config.toml
vocab_size = 4993
norm_place = "pre"
beta2 = 0.98
batch_tokens = 65536
Each number is 128 + 32 x the weight over its row's rms, rounded and kept within 0 to 255. Layers, rows and columns count from 0. Numbers have three digits each. The size before them is the row's rms in percent of the matrix's.

# layer 2 attention query, 128x128, rms 0.18, rows 0-10, columns 0-127
072:135118119107145167189129107129123118139119161118153107185094155090174122131159145122113150106120080135122119161131127119118118129145166155119170138130166113135053101198168119091100048125115094133198084181144166150149123168137183075149069115170132139088123100122182135183095109136050101085166138126139168136126032144074135163136149081122148152197106101158141179149108146143130161120135
085:149093119161177116148142126141182158148150120145124162083146147114106107124156135113130227194160120138223155106146189108112116115129102125101096134132152130138117098063149093118106170099147146104115178070092153115070148114124094110098132151114131120102136097147125122148078204148126099179047137157077087127094189133135120127172141115095102113181159156124136081062090158132119077165114
079:119101109117179108085117114083108181136149102159120139157102152076056095139155136113155204092132080149168170083149124110088151104113150125162120145120135109108093070095152131130112096141178087123098172078103101114053113106147058076072106143105108124108161098167109105171083159138098133157112132146127073149121177058137122137200130099118111124169216129128161116144114098113153117168153
074:090163136181127079109153096133128184135124098142082163077119169139088149139138143165131102122176149166163146101146169107100111117115112107146122131167090135171118153104121125174102168113167166111103191098116099098118104088098078137087149128107103132124167140200086119103112160132167138162068121102123085153124218121186142095177154137098092119119191146125161072065139116119139084224123
077:150119090108112127161144110153127109182100161077134154109078112148179168100141187173145088125138115153076077180071191125169132131086114111151081105147108154164126185095041138141160175121080130176062088135113148152174133141113151134183127094124138062118111155126158119124178119128180155140132182132075137116146109173096124109056136140094146144091083108141139182133152097102086119141120
065:079216109153145105086144133102086163155189105159169119100140101091136103100119128110144131084131132171129136082125089184107200108079147093133144135110147162129136135180164123152104116109178102132123133125149095100115107116110085109108195128106023133169135168167092159100156124127124099161112151093143069103140142048144142105138141118142113091075108115117135104155124141149234105175108
075:127108114122150100132113103147173099186106176102107114108097097118123135115127120139200109118098119137167160123110198094173087198150070130188096085189120130163147160105093138087142156078165150129070112081122150164177188063122146154199123081102128103090072105111167149125150124117086147109120129133123064098114162138128154141126116152121125141070196162151105109105112088069096124143158
077:127150186130057179139147103143080108148123158113090167141116118166150162105167166165115103125157144172074094176068160142175151121099158120130113112134124133119128165103059131122188118117050153122087091162077141141165133192096153091172168147153135110157129139133097109125159091113149167160137135170080196169126147168108175107085121097077159159130057075110130156143186107146117120127112
067:160063102146140179111136184090189144140078138152101090158140121160148072116176083083102159093066102147207142112114117129134142116154076126148128142090135097100132041154197097047116104113156141088164180136115145134078126119134164081145160145119175130100124138141141152135105110172105138155177123155147133075126123160180153149170167104071089123147110183112097119145155146136141153138165
066:172095158101124105158131125163185146107081135079076158135058145145162152135149161138144152117141091070098034140033139122086099152139105158094114151105107111164094156117127140084118118173081167137145119110115138127116199175169160121128127131122081119100145097104129108106111078121139170133148097104101221086119125221092117141099104162141110109070135149110170116149118125122100133085154
088:128168118142146106136159162112112181114076102153168087114166117117152119094130110107173132100093103154181144097168116132136126133150040078105119147138096103080125100177176090124101108083159162107119187157087096101114105097147106111114168138187141155128121135118125140183095167152129147169131148123185051106130154044186193174165162099112108112150152190121095098143143162151127135192106
# layer 2 attention key, 128x128, rms 0.191, rows 0-10, columns 0-127
065:160152141100148113162111142111097131164196086102173098113100146188142100151136164069085174104173109130102139129142116040103161121153157106120146080085114144123127143086138176083125177185123166124073154097156136114147153057121126102182121163193126112157134141112110180177117095150088182130127142150089097170174151157178171119177171147117143089130117164193137143104102127160139092094121
064:112133148078119133107111115110074068140136132110207103128137102116091104105146110139091087131106179130023156086119098179170203110113095099096184099056160085132085097160181115133096136112124066148141111167148069118156087140142117106189143113107107109162141095129071139108166141135097119131090140088134143106145105160139152119135086111070083091108084107107102103096100116133160151080112
058:108135166182093146117101102194104136161081138097114155096182084116139141137126105156111081140086200129118152065134127215168155188126069131153187129133142093131131160196141087165113084120165088122138142166121084119147121179150150132120159116098124137145182085138094146144114132116128174119150102052138151100154098152147121099114039068092080092106119149101124147144160157101142100150132
071:129126145161115131103102142129149151088070190126037211164139138131163157141147100147134090152112164107145157117170141157113030137132095161123137154139131111123073126140083070211079155117099071147166174139085120138122138152115115118085157136073111132121119126144140059137155122128143142106148111104129128164115115085141080145123076107107115179054162141090095116146128125137098059177168
067:146107126107131128137138123137103142093170118099170090157138161119085144129073135073164210057169048126167108106123103066069102131132186166164114131151107135082142124076147111108157138146065192105142113136164170134157127068100133134179091090148137130079094185097159083143152105112105132103138135181102088169146113067136134129130179155145123130153144110158108159201125124139104166090137
068:144106154205154143101121120164197146118074176130103159104142112106123158117148105170149141133103189154179124153139159172137106183100069109113136135122140108150100121090115092189105120103118072146156109154111101067118178137130093103123157148134101079089156103140121083120105112195124089141109129128084161171118072175099077133158125122087112127055175135103114033066122114093102112151104
073:121116115133185113092094088086099130121164109115136084158171109173126039154093126137153116107132050145129140124144155092098135140106195146128115141136136150079202147056128167118156115116161200104155074147199202109142088084112103165122074114118112084070144193123122142134132138107159128120149137162122065141104138104108162101139174132174149116079151134162135147147067107136116150097142
065:140113089126127146157138129076118110164143116123104116135113161074088122157108125103141165059180076197105101173108167059126096088146153133010096091118071101111096147107161080104146117182090137111152119140160177149081131099042123089161080097104148113113120093085081093151103086111119104143115131173153124116133153110104156118148135139107110149171123140127118126151129163182065163106134
064:100128178164120124124105115138113133131102079107167157105099148133123127097127144111109110139172094104067184082167119077139158103174125132169119068120127069085105144202103093124156116199146175108137211111115154174109103121124128173114172134185153140121092194179160157096188116053161131097135134138134136106148135075113151146118128150161146102194059150124117135143082103164180150129122
066:149095143105120098063102117049132154127141108151130152173086127161137115170065155131147125140130084116083129113161098053089094095194158107084112084125095097159151159127096157076177131142165102012136156127165181138151130077119134134100095102098152125078095122150141156092158128141173086145143144137141051069134091110169123114146136192120141103174136151123122150161112112145148121145139
081:163166120191111155155160174181133156120126135093165140104152127140110142119185119080097157149130169125197118140117181207180120164106106162158156134117176144149107083135143149154118124096101136216111102144101077097087111191196105089171093134167118116161175130136146129130064164138151113130103138101121146181129176154144122109118130128186062183131176108116100123131196116100101103120124